Weights of a small GPT-style language model, trained from scratch on English Wikipedia.
Size: 19 layers, width 320, 26M parameters.
Architecture: RMSNorm before and after each block, rotary positions, biases on query, key and value, tied embeddings, capped logits.
Training: a variant of SOAP for these matrices, 394M tokens.
Each number is 128 + 24 x the weight over the matrix's rms, rounded and kept within 0 to 255. Layers, rows and columns count from 0. Numbers have three digits each.

# down: layer 10 MLP down (transposed), 1280x320, rms 0.108, rows 91-133, columns 160-319
# up: layer 10 MLP up, 1280x320, rms 0.127, rows 92-133, columns 160-319
down91:119131144114116136146137159149102155153119112123093159112122121133156134117131157114120146136106116110139157098133165139164097140128150116144155133097106125103135124121120151136130114145155137157103125124128112133136159143162148084120165116129144118114144109130099123139138147110141119129100107143137123146140156132116132126142137142118117141145116123125127136151117116115142130118223128126156142137085159128140134139141115145125113146140127140169135117099144123160143096131149150
up92:123129129159107139143136124119111147162153140119087132153156112187149171116127150114125110110159112172083181127118117131122149182074136087110152139052111134078124125102115143144113156136116128112085118118089141130136147146108133119095140169172129128101132103111141126108136100137123146124126124198135141195128130123098129095143170131111125133121117095105081137119134114147145133127101137135108146140144086098141150139142121107137091140155132109137122127085171133140133112137110139
down92:086136120136113104137129124091139101127142128139112144133100112154135132133125128127181191074129107142135122133139118137158089124135153157078132172130126084118131139176127152091128148110084097141128107129147125143127149077123135122115094107132131116091116090144107080161139148132141121101068140143152129165113112099126089125136111165123142142117117168147080167164167076121112121128197122172109172114141099146102151145137113130118154134132108136170127125134127103116119092140147097
up93:122126192096122147134119104154117156115106150090123151089113137097122138123183118128140141086112129163170134141138148131107125105115125151113102112113140111154098138147150109150129135086078124094135148175145105116163131150119124123098140096133121127167114084142151168105110154136159142141154140139124132159121118141113127149098134178142104103103114087072081097107132125145119100177136154165164135088125086130150157104106111133116098125136117147147115107085117114142119093181119128
down93:114116149139130146156148117168088100122130097134143180106094128110092123135119116147119156124134107102165106123149113136149080151124111114086142164146088077114108131052075097127108112133124114072150126144148162098132074168084115114113133121129144098136126123138120148124083144151111099120109115153125094070134142130116089134141136149121162173109138117085168112149109158120106138086139169113180111144149115138093153135105122116132092175160141120162137128082106126119134103170126123
up94:132112140119153135134121098131099127108103155146138088101151118155118145145142144132085118074181123100109120076099126152152177143139176152134133150120070138122115148102133114089149095140129128090128117101156122141121129132119106105108159122121179121132173144127160153137097117082080097190137152131120127104144153156098163122124136116108120122119115126134125087089143155134168135149116144127154132105163184096138082114152140105139127127146080108078111100116070125109117159144122173
down94:133156126128139099128159107114118100141125142129171191151144097137123095150137132141118102104112112151119118145083163143124156105136121116167122128146105103123148118125112107144115113122135147083104148117151156147164129132145119146150142078111165142115112148149123141110088113063079097143093147153099102147129139126110125166137108115180096158132150082114158099101144158142127123106101145105133125123129119071139113085143144160195154106127156152125145098146152112159162083161136152
up95:114086112140158115166117171119121097090115152107131138112150133078122112144102142141138158138128120115106117115082148096096113127146159118132175114177169054148127125150127127122154097133112101156083115102160122141100160142131118165174135076125127116117144140132169107144115158122134147166148099121160117115109104134160105170081175116150105122122146188134106130121131156138109176191136157057151144124138135133087145131151131127106076122111110125106111175091123128160166113141131143
down95:119139163119139130146107122147121132155137069109141093159105134143119134110154102134122136111120122141131128130130144166128147078135130167159094112129126120129117127104121144149117158117160129111125115132139154142149114110144133110127161101147144173148108147187134123160139110127135128134129147148106123153081160126110127140134113146163094092156109117101124138125151131116140142125120126134152154135137159090109106141130102117159155118140133165124113154123099067120088150108138140
up96:158159093154129124132149148118190152110111129098125148123135142100148147135137121128123116122101102130140102112111129152100109165089117124097175150118182112104156132135090121156141128109175099106137124122091107110126183121113095095128136116124151143136106134155152156107178182138149173115123141093124084132095146131129120100174113115081176124092130135126109163103175107134126147127117138121117143122108146159116134107091139165105097119120157125096156118136139146106105108135156120
down96:129099137126167115168114116145113117164160103130139120138148117156119091142105131130127145118143101173172141114128154133136148140128149107147112132134135105132105151127141142119115113138117162158147130136143123071100107129156131148114173153146126142135109108110091142091113114133139117111116071150109097098100189133097116132114147152156102141129085113109160137154115128087145118114152118171128122152140156131173154146170124132153115123117101108122076116127162114120103121118143158
up97:096155165098104139179130165155142122122106108107115131101100146147149111163140194118127082149125134160127109127173090094158125160107159174107149146138144159112068109146110172137134164105145176172130162115127150112132118123145143164146121116134126120169177108144125147089126113119148116128131123116110119153120140160138137131074128144115160175112070090103135115096143163083118130140132115102132133095147148121141083161149092086149126142133134160097095112089154128121160115154098128
down97:159120123087100116134148096106099129092130130137140125117115124122076173158121140118102128129118150133126121103130129085136113121133115161136119130122111160130049140132127163109116118130189108117167145127140153151140130114132126129131134150121129115168141145141161129150125150109122100136160121104115167107133116128147150082139088129058107165130130177096141104104110165143112106110086114106114132161105104151126086154108109061119120148129132134170145145131128143118101142151130108
up98:083061102127104118148096160147141132158108196102168124167149142071111153142172124124141109117124156149127141110098132126078163133126119115097155125124143131170123097124132120121141131124134141137127108134142139103126119161125028082125086114152133126107131075111145121095095130163081123110143103144093107137118157172145116131147133128092132124106116095105149141067084105107203136143115092147144115119141134148152097166112137146147123116119112139139132138107142100151148123112115140
down98:135153112112137146111129151125094107115125121136089147154139116148094123178102127114131135120138140122116097149155082140093153100126171136145116106126146138176108083124161137141118110152098127072108150135123151181152108126152125128085134145146131186120098090157170083114095136152109115184138097133111127101116099134145151135145138133145157134086145130132154103162094168105154124139095149150138113100171174162137152110140154121101141106118098093157082146164120075127124145141169091
up99:141095126179121146096131145081116179125117136147156128164106106082141086111125123157114096116121117162134117133096060120146148067134102112118117119110089147113111066136143102115183130134150111149126151103138149098131132132151124119112140141142085123114089120107104134130124097116095166106076130162112109094098140120147120175142134148082149090123148115117116104122103156174117113172147089111131132133125105076159124097181117139165161084133111148109134157117099067126110157174126134
down99:163120141100123136121109132150106113131135146153156160181128128133173130161144147144123148168160114131121123166107101140138143144119141120082101161121167100147143136108131139146082106135119149081119123124090107154106083126136168168113080123069165128095117119094156143158101100145095143104087165089115125111103120105116144085108104118101150144092106118122095162125139150094153148094193121150146149104137091149126161125126113155163132148114091113085164125155136125157146124187129150
up100:142141153098168125143120136099173097127121118124157164129143149094137117126140120143115145168095107126132123123159087121132152115113071105156143110128128102149090132146111114122123123073136132125138138159155127134114128096115136107120136128090153167110123121118149110101154112118153109131117139132082143147111130129167148160158123140174157122112130103131104137129110109154099147098138135129070178120164105125143132109129164152139170133132130151120115189127129119165087179125137098
down100:115117146118135126103118141138099139133128115121094110134095132120122129146147119106120113099137121150125136149134130135132105128152173139124174120127098130125133097144129140130108136164174149132094133146140132131117123142105113127118121127136113084128146112100105125124132120116142116140115110119113136118160122131133122124139120105113105091153149167121140151133124126140156098113255124089157117119109117134104136114167126108180100138103120134159144133136144100129124101147127127
up101:114133119141148156110139136163117113114102155112089157098132138085135144094164130128102145135171138139115126105070169172141139168152068143085116128147083115142131139167135126108117130135177117109131125128106120130133167132109160111130149137119152160171105129121151116145109095163189130088142167136108150100092139164166120131153116133138146114141113127111116124129134125120105167115135148202114153109098124125102116130105155137132098118117143136108120106185175121133134137068160156
down101:133084164120124144131110120110119125122165132119146120151150178129136114136129121154106123126121157095121177115154103111125077131166145093172119120117141128100117180131125107153099139125082121143122110134109127122120115183130129151151146124112116107144131139132132104090112163129137121153179107115118106115135124142169123121111126096085117096158115130140135132134109115160119114149048117102086110157156127117147138136138077113153105120115149101154137135118141136113119133114135123
up102:113145148147140142140150098154131144130168179129107118133159115090128150138133131163130117148133089153114132124127092109121159115111138140165113130153170162123132114167128131167132168092126162113131113113128203124151095129158120131119148169086130104121151107111139119133151170135119115101147171111152136075152110151070120120075162116110142145152111162125128121108134112106106108100108104119104111122123118107134190170119183087123138137108138136098058145156157169135114138122141125
down102:106107112141112100143098145127120190099143136140150120166118176118158094119186130118130104122126112143124092116137133088135094138182094121122150114127130116149125124130132119111135142099141168134162120134116100091134131113109150104155117102104122133115133146123131109113127158125130117136125103113151127149092174155133117101113143124164118157092133104131134151124129162071142116126144148147142069117178127170118137128131098148083120137096115137151121140109152153084137139083180180
up103:141100146127181149160133102140159127157088112121122126156150118123133157120151092114100103137056112127116071133152134104140123095156131124111122148141148140104118115114147092150119150130150123167130120125190140113146150107105168137138108145107164107121094129115131146129091133135108110127105113099129129135123167165147110193152093130127120125138091078117114097128112119127114107110113155122111152149111118136121136137122122113179140139144125126124121072103126126170124148094118133
down103:141120115127172162127166121120143151139169094126138134112114166114127104160148128128129140152130130123084155155099136160144139093157128115115107128101107141133141150139153064175085146130121162120174092085095144134163103127166150120110132146145168134110121061110114127155084110120155092117141140133128114123131151080112131110100145140128080133129106132129135160131153128164127117122142145160163108126157103128093123100096164133113151147128091108095124108144123137120142117117179106
up104:130123154123152134125138123139143112127112132162152129121099086128142138095136126147108145140161095119117126118124108128125142121162131144142129111151144099152134097119142079141127156100117127147127108057104144139101123123147138135099128145132114140143121120150136153136097078137128104109130078191152139164182114114127141159119139104142098174146155144196143147047134109117104153125154132133091156137101137139142108112141158137143104116123089083111143103121122089159105140100094117
down104:130114093106116141167115100162126125104138107097127141130143156089100137129150120158121127119144112106115150140105158136103124112112092150155140079128138117122150155112154118133099158120121140112134151112098139109167141141116086157159134152193154128095128102119155142118140144092094143169133144151136119130176162117130137149114142170113100165154103096140105119129110116095151144119150113143115146115134121166123111131107155122142149099107140120111116151105125149144159120096095095
up105:102090101129169163073096155125089111183153139121151091140101139123099107134125165103112106091126165157139137140156118080119117118177159091148153146102115079102127111142120183128105092142152137120166116145137102101150115160133099118151111106105108158057108126143115098146141117129134148169117079181192116135116079119109157118107140114144127110139102127144149071119149175148145119120127095128113113128131097169088132117136083131104122115117133156108152116144097100142092132094108154
down105:090112124156127112125158062117120157122121078145118109159121147108125152114114110131105133125145100172118144117169160125161132142146123121126116132172151118119162107091155096157159125120130117133110144172122098138149101111143110151173103105153114120128097110120176122129138140131117106194129124093156206117109116132098124097141131125077165151126118170139133096185117136138148084130082169157135168083113134132142112181074130131133116153068135122106173148147123097113135128119126141
up106:126134102121118137148145092078114125101105131112129103151100177167134108124124139136171148129157155106128141119112111110100127140144129139127130135122118145144118099111078152139132171105119126126139121100145131107111165158143094157116123124158143102110133138119140132112111144138141113132153139123087117123111118140119152116156134110124128113103131108092116141140160156101120178118140130142148149114157152157137150091057158163094157096116121126106141159145114130115126125129113109
down106:142106120128128127128113142119146129135116127099126139139119126136134127122137143118135129123111120125124167110117147133110076137153121127125158131115117137106118152098111117137140124106125138135105137138132138127132150127137137125122113125136128118144151127122117114155105150120135134137080115146134134137160123145118110107139124128120136121117095123126128143154129121111133107136255123111147109119125145165123163122150138143115144120139145132131143129122154135139128119144142131
up107:164119093139119174147132123118130132114075111147146118167146117113162162113127104136123135137121121143117131138138130069134107146131156132131137136124117102154124125138118106115095136093134136186115148127139128147088095118132135113111149107146112176122141147110139104139124136119104131111114148161121106111177132129141106156106126135125161160115116144102080113108116163126165156147177151121150136129091150087172158102143131099094146122142126149120106175126091110156093150148145110
down107:143132129089141104146139117142144120161098132113140098139107118134114118119153132094150126130139103122183107124169123162099152097092148147120118136144110137128136096134151112147110118154136099121106110131137132122112119153157145173120142144115162081114170174184137122119131114104125120133086152099137163129132122110120173138135104159117102141074117090140119146105118153134082108116234112120098147121133096116122136153133136131171129118130094113125173118111130096077110141143119141
up108:145139123136112148120123126079131147147119130135134111152145093122128138132117133122116118138090105086165186167115139171103137100121101132133129137122125140098128161126129115099164110155144148115106122145197180096145155117139118127114146186095161149105164149138114138108142133128129144167112153157109137131118137112137145104178106085168157132138119096145128076136111128145155128130139125172142123141143088141123124145135110095128112088121154141129114184140109162115169146112133149
down108:131109146119116106138106107163067083138115180113148146143177138096112116152116126142094087066157136161115145162078178105131116115144102146131136111137133163127170135116116143106138116110164119106117097092151130127116110130122140119120091136127148080103099103169161109092137117088138122143084162161140122150123112093157123110128127085159081177093131126109135115124152131113153130096077137102159134141127150159127136133159148142111133163130134148135128114094107180158143146149157173
up109:155110117123162147107117140175186142155144113135116102137171159112128109115101150103133162103126102124173109093092174139124096109117132140144161147055120143115125135159145169123123135127112135104113106133089076145105164125122176098108157088142073116134147166156171106159143138128201113145144123145155116142101170121106101141115108099138177156133159132113111142128159129142143137096155138137137116116115134119120110146138144113115099105091175158144161084126124137143170083110101143
down109:138150113132159113085112145119132111117116117147186145152099117102149147148188118075156166096135086070098141142122139119120174120137142093123130106135111106132073119118146121140120095153134135155190074152145106129142150176129155133123131068133130158136093121124123175138173194078142132135162119154151140153130143131139118117132113121185087191100161079141130122127087115094100136134160113131171122147118168101096107127104105137148123136130148138115119122098177144144161113146119151
up110:104080156153170126142146137119162176135130130087106181132133137178119107122128068165115105157138154145140129122092142136121122139132099122127140150132149132132133124151148145141120150107104137106102122139151128135126138136210141112189129130134134149106162139153131145162095166122177144119134110173126094153114156141114124101070140142152116106092103095145116126162112088180140131117151172114082090154075148149140148118139139137113118117118151082119124147137115086107135133086151131
down110:125146092150093117154114152100144115145148141113132119122106140102128094108154103088115111074146128145151101101167108133135132102080156164137147136117129158146126116163153156113163143133077145135170099155146113123144171167070140104112102134107111120117120172138111133123125147130111118135152117134117169154095092175114154104126110166082146117131149122149150093103115098095104139157157093150181110145133144176116125163160110135106112112160126109095120145119122100144122087111121112
up111:113092209120143190154101106134139134147133133141098164147112101118153168080105116110154148141089141170087115151110185112130190131108126099130082126131090090112129098146108126137142121162156142139152126165119130094128152145086153171103156114128090125109147132116188170146123148078132105084139173134117109142131172149141129131118135132127160118144120131105125128112163150120049146140131155123139132073091136113105098123145174088091136133137137125101148158100143155155134091109151108
down111:152156124147143124117137149122106105114085142099133088176096132088162132152157106168118119137143109140141139135189184120131122127166168144125117118116170179139147146134148136115136146107156136160084175136114106148129131132106100112141140094121161143152123140140150098139134110136150150130136136135122110171072124100081166117125130081161112141111093107169105128129103135132118120127113124094117153144119105170128122130111065118161121127137126107148110123172144151107173126102152092
up112:122136104112136087141093105108122087090154111130133112139121134148098142107116123124109107148122127115128128112127091113156151127101146104129119135151123101138095113142119176120076146113104108109139142105136163144142079098160162129145115126131117128138169126135165133121127130142175136082148112154127147144093104129172096148095123150154146120140141122116115125111164112098086147138134165106144152127116088118129124120105086193145088127172093128119104122140173079142158129114093119
down112:133117097135137133111098167099106136094122133121143124146114106153119101138130143122114111133130106121117127152170120128126107125136156151118166154144089134131146131116134102114135105143119136148113154138128105135148141161131166136167112131131112155155140100080100116171109112137130145099107117146099132118139134134087111098113135149148126127122099140104100145139128159117165084107247156082135128131101133156116137151165154111133087127127130132140125132114151148140115143125127152
up113:148119127078121144124108129131111081159093123112115123131153150120134103059118130123124111172128116100107146133108147154156163110117131144147176124147128071121121127138137127126144136123099146148133108114164112100144117103159096140171106135113169128122130115133135133135090129093148127136128115126120108122100119102087114108131130137101112127172096127162167096128103139104110085157130135145157144108138142096176083170163118142146161140083144154114150156128127116128145105102165098
down113:128156149140100129137065124135109134180152124127123129146130071141092114126127111124106138092164153124116122128153113118121074134077111125151108117141087165112083109107120121131121161133108167114128151120108151130116126130131146113138105090154139154096119131146143096130153110139117151142170145154140121133095131210103138133099135111243141090148141145123125126102171121132157109086035143146161138119129147123191110140118103156164108136126092103110143139182090134154110115135106130
up114:066139149153102125116137123154113137119108133135144128178162098169142145155166168101131127147112084128103182114116100114131127090083115105147088109117154141114145146098160115123115121121125125127088121111097155109097161125135109130152131126112149133087144146087079129101066111137146134151099138153168130120097068125134102145143148124115142145121143105105103152110158088126137106126122173101131110120130115173130156126133112143104090090156125183110128120056121153191116153130144110
down114:133150148116134146112164111116127122106066134132128159091107144116150136134169106125110082185089144170199127162103107153143122142147128145073153148110109104110149155125103108106177115153072183153141151104118137068104124198128100095158122165100135118105163117148123153155124137132147164157136117142108151118127165132115117099120091117074105150088150109151107111162112155154120148124112099118120113121108122132124147153130139105116124120125087085126107136112100150132103147113095114
up115:136118104143114127132141103125107154187084144118158119121126132154139162123126076090146114130178146144167166169114146159117170097103100160136157172126110153117115162121122136125128189137140121106115116143141126131126147136096087100123109145122111140134123094101146070135124105102109091114104195168152161129109135096131125150135131096130118130118173147127143127114170150132157121165120138112127157144141171135102124124138134090120147138144155113104113145128123129141136118108140152
down115:115117093119155135115128140113114113138111117128141122099147103122126125102097112177144128117098143162113061154111114116092107159088175127128141126086151174124163107146105122133165111155119138150143091150143137121111124134136102142111114102148159198135122134173109155143129115100132108144097096157155136145189109107148116143152090105165153133119136103135116170094107114125083146112077151148121132135124103093147134138131102167110118100141111152145123105126127149127144136168131125
up116:129093109102148127182140065125104123124127132119109119108127129117154124137108107170101162118128128115108149117118161137112130134139126119142120119139131150116148137119139120157142106127132110128142135109135102127140100124137144106131110117160095121121125113117089107073120145109119142113144146121120154107143100155090100117142123112120131128088143154115100123132151129090087127091134108147087132104160117118117126138128101163154136143103100128122124110135130122119121090156153136
down116:149165138134110086121142125112088097138157127109130120117147135118104137118142128091080143155150168130118106097155132118123101125116122119148147118122140121139124109132088122097116125073113107098141104146109154104116134149120123113116104141154137157095130170141148169113108112113118119117121115110121113128115121144112133146107086140255095149155093172173134149084136104115132109128000114121141119107113133129198118141129181083108126131120126139118118153125126133131130110102104101
up117:091108173126120145098149100132115129155104124125130122126134118143131107119113057135102082088125148137088140103150172120142111140119112169142118139120112123129089144119098086117159102118146144073144150128115149189118123098142123136092124141120135157144136113132158131110111127113130121120133108099145123135176118135194101149141086203115126131069109131147120133100104157118107075122133092138077141116124137145134104103091142149157111122129120124149134151166092117133154168147125083
down117:117127141157157144123129122125126135104099152134137107109143124112135140138178133094111163145141096150129114097092112149104153082143099087112090102116123106135129116147131152154082113112091127127156148115109094088135122132102117130151127112108109132102167173174149144110139091118120127118170155124137142167113127125156095132142174082169141121129126120133145137129106082130155087113000101147134146088123127138127120145104133148141103106164129129124102126135137157107156112130121134
up118:147187172139127100119141110072141152155163095181126124165151110110145138142168127120110076099114123138146090086137125162100127108108093112121102161110132128173142167150169095141139126125084151133125112154124158134083115142138112101085122137174153118129145090117148151109138119152053167083163106139148129143130119172108173165178143108150159166109102157094087153087108074118136138153114133123147197126118125159071147107103120128138136117120141138119159129107178065109088039137158140
down118:090170118108125102116130125147110114145124118108117150157131144137161133127146140125140186107147142135083144153135158101137089138128136133117107147113110155118108116168125135155103122078148092108133108155122116144135109172135112104134157117097098105116118122144139082117183135093130145106108123129130131124115135129104095144122161090139116096079092120120121138186134128113122157129144131140090114124105106155139093143150165161145124100128094124157109098138138095122084153100096109
up119:139102114153107155121153161181117095147134118101109132146106128107111139083164120100123115155134113145163170128108153123118191137099111141118107171126096151124104116122158144117100126165145129129165076142079156108138077125126110123118163145140133110106092142133146126128122100124144183121138111080172142106157125124124133118054160136113116120142152109141137142150153152156075148149114139171106140094152113087160148151136150156151112121127118112124136180135134151091120164154147147
down119:118131159125124120116110093110117130102123101118143121163162124128113143137123148124157142083121126067134128101136141100139081116135116113162148156106139106081105126152120117137170127146118120141121113140161150095117163141134125166133111135120124155154137132064149152150140153135135113132105119128108149138081116117139126160148125161126140133130148106143151136127158117070140113097127123114133139159126142139109152101095119102141183138115146105121110126151126150115098139174104132
up120:147164136167111171157169136117137102134087128129119152136144139132121111119106084182151082126116130160073137165098125152133125156114132114133141103175127110106162161156136140120119162148149148165139090089118141140129125077096164148124129118152119170127113126115121133157108113146124109122084104104173095152130082151151130141101157147168151146076113140139147112138093171161148164135101153161110125079132155111176111090119118117140067110181123100090111089118112139118138177101169165
down120:113123107102131165130137099102125123139102096147133144116122123139144136194114067160120142083091125127145102137125089101170112122131157133114105126124101150177123134145135087157167147152101128130167140140167144107114132102124102152103112113102115099136176116140143160099125145117140117160128175145137135150100134123160118124119132087075145045139137145111145075095142150159135121119107160122112117165158137132119131135133106123145117122133174122094120117119127123119130168097129122
up121:138151125154129135122158154095117154107178151160126132126098119114124115126181125093152094153110137124103063093103153104149140118177175129108171167105153102136136179156137109127151096122088144151178127127117116142141131118115156145129127135151147148099176092130117124113163145149150123152100087114136147168126124143141095110143109115119137119111128167141111115128131106112132098142092094134126112105141133144128084161071124136128121129097157121153139098122113086132118135160149130
down121:102138116145130136113140100138136112123140126136131086106115108125135145137142128137117141132146170138145129097144124111137136118140097115121114132155158161142113124152148139126092133104095111139147111111116118126137127124116123160118121122118124114122111128138152145093126131115091133084156137161104155135097109140127108142119084120197117132108100133148138107137116138137133156142000099130128149110135129134151124129111128130153137141117134128113130143121112138093132124128126153
up122:097126101150133081083140129126100158161116148098087143119150130140109124139153143167074125107101124104077102102131103088128146132111147094108091131131147132141086081157111151136121164106112129120133080107119130109121162102127149073148114131129117152089136111108093167118147151112087101098099123189104140122120148142100178108095127134201138132145068117129080126152109136151173116137152147133129123146132106104120129109118142119141152146109142096128159132150120119116118143115155107
down122:132150122090138077115121089150155145163129165098144164084117144094147180130118131126102102128129145130117126118190062129084140114117137126135112110145129127133125104132118096132114138116136107067142120144148124096131127133126133145133126145140112126090132167162129138113155090133133119094110178133131132135162108156118101161141125147113112162114113114101113106092091118144092097145246132149107127125160119115124101093138083183135134095125136121074179136105138136168122122099122095
up123:103121124123128120127159157114144117141128135124133112093153158135071113130170117077130136082081151145161154162119144088135147114129123112074147105170122115104135126135157132168092147152133172111103143160133124137137139119110161142147105149133108117137145120115137159137123089139081107136106119135118115104137150142071134109118134106101093119108141064113122105108111116150157148118117107083137118104157142122153090196123145089141097145140125150100153131129119149091138133135139137
down123:101099156086143154103119090136147110154131172137166133158135098122139130138078117152123120108130180139154106112123087135132113166115146133139142117103155127134177143123121133135098124142126120135134081108113155118151122157101123095170092136145130188146124186140122092095132127102141114173161124115135131158115134075174117152146095136104149129096133092145124143123115124100145131130078135141159138163137127129148121097131118153114114125147170119112130109152114141092139118092151114
up124:125130146134125130113121156095122123096068134146129155135136155137139163104149161163077142145083093111193122132086158134106126197144164109140116136102129130116094094135157188168152155085188122143114187147093135187143109111151161140114141123159131136113120121071126092119088099143131145089169158167132108181094096143124123139108138132159116095095122113137141087145143109147132121129120083127185111145117119130099122119119109124146076123091121123118130125144130128170139133132110119
down124:125141120138109166115126101096130136124165141124121129108116126155098138128130138088095144163141143116124151164151126128131150161148115119114124152134149119163152114097137080105125151155115140111138127125097115134141110145152055150121132169152137077101134097140141145121109093173095124169094146149130121123134141134136137118154119092027094132135139188085165106132109132140099125112047149178068131124109129184137153136128131100123148121134114112128084155116164114112139173143099117
up125:089119147180116165083155120097135133082116156144148142133148141142148122129160160069124156107132123135138082089132106163127147153120096116179145159105106108130107101148143132120146110141138128106166147136146084099139108115072073103119123118153171130177114107130103097096128140155114133110100140176135158127146163117082135114147143103158118151179112139108130068101166145136173123123135127085138129106071119142103147080120075149123144113084115172119153142151137175079105113111133147
down125:143104117122101101137119136123121122161135111113119122170136131107094142147136087159140155110127106121153104116107102123130112174145120170129104103163132088124119123155117120114118111128123117130103127129127154101135086140159173204139112136106106149123134129171160109098140139127103147121066129124143090111109110116100128166081092119144133165147127132134147102091152169092118119113061150136119121107117176137108081144113120137145128125128085121117101172179148106107077132112123116
up126:115103164099112133128110122111148146115135132113159117122121139135188126114141103105089133130123086113134090129130161133132141121150110109127109125074072168116117133085122165127134122157138093127131076144108101120110129134119123170133124165100133173078153114136104142121126118111121147114117113122091157111126133149147142140106111084102159143080115130095139135158149136123150095135143147138158108111097207097129113125126118142086121132166176125087131144138137174132133105082159117
down126:107193128113106126166129141134089155137135106133130105062123095109129128155137115128111119150131135134091108137175123115113104136122140081137136123146166142099121181134104101125106081158191156123087112146173108143150122119118148133126115112131148105096111122103135104135172133148127100163118168129100095187124084094129144143105135155136124113077148152152145121151108148151121143105093130128179140132132124088173135123104116098115124138154100124143107103152122118102143099158100171
up127:125154145082125150078115101148128147078076114133126117129072116113111147143147116144170115118138131152143137098100103088117139141155115119116130153101119111117131168134149101138131135154129114122154111103135142143124130110127116117132131112089148116124129150154155079059146118151111128128128075134114130118138110103145103133140137093116143179149144115157150112189140137111144113120091159116104115105129117082109113105137146104142150155101145115093158114095139128090116089153133162
down127:169126117138120080107103105109138118122147134127138108108128117123139132073129125086130154110145159152117149117144135170130139192093147197178085108119125156160173114158151110116130107115158142151078144182105125137097122155079121102168084133091118125158111119185139149156089112156117138137151148121135096111169171137124137112101120126207130109133146105126140101157119076121105136143053099105118136081140132088121115100070106101123126093167161129108120144092114099126097135103093170
up128:129110133103150155116127151100152164144081149099070118133122108158177128112143082163121113084148102141115132138122110117082127111122155102122132098141145138174111115112119144120158135152113117102131135073122115147107104168118121149096090107143113100121115133152117182119181113163132142143132114139067093134095088148116163175112101156112171158140117108148153133124136119129154137109129137055137088135086126104077112088069053116115150088130100139137117102096116118087138118112070193
down128:093106109160071129094129163117113150133111127130125157138147125130151124106119133132098120151156105188137123154094142168134144120118118117122144099148095143149121137083125121155152189114121144173106083122133122158135124105183150150162129147125122119146102102124172080137130126093104138115155128101147155134132148092134111129178122140083117085128092147094121095105154126133152098123155096114130122154092144126141120113104086152129135143147087142151135113159154101122114158070121126
up129:136152122152180153129148103101163137127097141154138111153149128159100156107174136138111145122104172141121118138128108129147122127103166107070112139158138116158116092173111158094113170131096187121141147128077081119128179157149150100190098103085152133131129140145144151148143181118133056177090120150126135102113118122133111143106125128157121127161201122154134088171132100137106110090136113118115080138156129098153141100102133153128136120135118113116154122095111124131132135118142119
down129:157134141137145134115171140103165156119134155110166151128142122096141140155096126145145132154139145153151153133142118150131156079091136122136129133162155125132128139131149173124116152106109144125158137147097144098128098140087101093149124156115100111102175178117131138158124143123151121132109124130093097102118095135108114108137128165068142119106133139081122123177106124122132136144050107099129104144143128143115153175097100095123143130139154096110146112133100098131098126112082187
up130:123151117089097141128125114117068164094098088138119103145112135142165135122141157109162123127142125119133141079088115144130124132165133152149136132134117122102115189149123134135138170107124104128113121158121121102138122152132109126150101140124141129174132138098140097101145099091108133147117146145138129094096123144134079123127144139136116171096175136077114138094142130118134121109123133192137127124123131147108145142113144107160116133084118121124164113148129145099127092117106134
down130:146154095153106114057118137124122127141182114119126137127130170110133117146154145103135173119153154146129131108131128120099101111131159102143121128140121176141110100158163099151104084104101125101133105130116107123141130104121120087147123139145129093136121105149154153066153115107103114165172140140097133107131112140102102146151089167197166122126156124114120112105127137152122076128000117151123105127111124129112146144121135137105149117115118109075084135121149137114131144154118131
up131:137120122105160132109133115140110119107123131106124108142176116115156146108191126084163085102172119110152120131124133126101185122093131158153121122118098117083139166152126110081175086168158138075125141141116126107169123187156120102124105100133168140059172132119115136126129139116075139110177130135162130131091139115099167116094159144130129127157134125093144097113199094120100133133142129153086129114110110132084168174158169126104160153132139117147142112134096143125109151090100115
down131:111133121184131121119168086138147133143123149131147146115109113113117121136118096182178141166107126095113090131140178112136155131119084128106124132122151103145160123132134126168144068141117142121100112147133105147126099130140135153140143137133116159127122111138134121120120114116165098152129135116087149138155111136123133156149138165163158139132116106166095086165145126120168145082016156146134147113145090165131079105106157131152130109146105175139146117098166138122143121143144139
up132:149102150142157139129137156098121124164093154119163128119143124109119134136100117141191123141138131134118109138073108140109143166117113118138127124156146130123109079119148128127122099127121131143163143118127130149111140125116098091132089090119129131106124087124109152155122089138124161157133109146106149179132168131128183133117130122178169152113124127127114133121130109130154098130127139125133087098117120110139152139109126138163139129118119142077116088145130131133077136128120161
down132:138138145156120130112162129139090128149145100117124168132138129120095124116121078093120139154121129130096129117111125088162118114147119133126121160099108111147150078121103108144117155134111129092124142106129115126127112135110116094104136124111090143097078151114150151117139159146164150132137094145127076176131129135108153139127110138122149097127098141143109120139109144112111170146089117191125145167130097121178161127118099180131120108115173145143094170153172109101120105061172127
up133:047115143161111147096131153115125152132133116162092118119111090127093111092112149081099121132082156152118091117117160099160153132158087143145114120138108088177159083133164125144119130115116154108105147133143124115162130132137125134146093161116120175101127114117123078148107129128174112150162127152157122118134139124121159129167145143152127115083114097106068139118110123130110089116134167114105095126140155089136105140161128132097138155131141141091100119146102127165121086147106160
down133:099135140122085152114188102141107095100130084110157153122147151134164147102098146096119088094102111102115128143155145056140133107171091182084107165154100122119126156109148146097154152146111117101121123141155142126127155116117155114153118131085134117072096124160134156093139110153117141159141149203150132134144121097122092148166133127127140146104085081157130099109116126140126139159123163114099146178131151125116031107099126156128153150131149215131144131142174105126125129123137144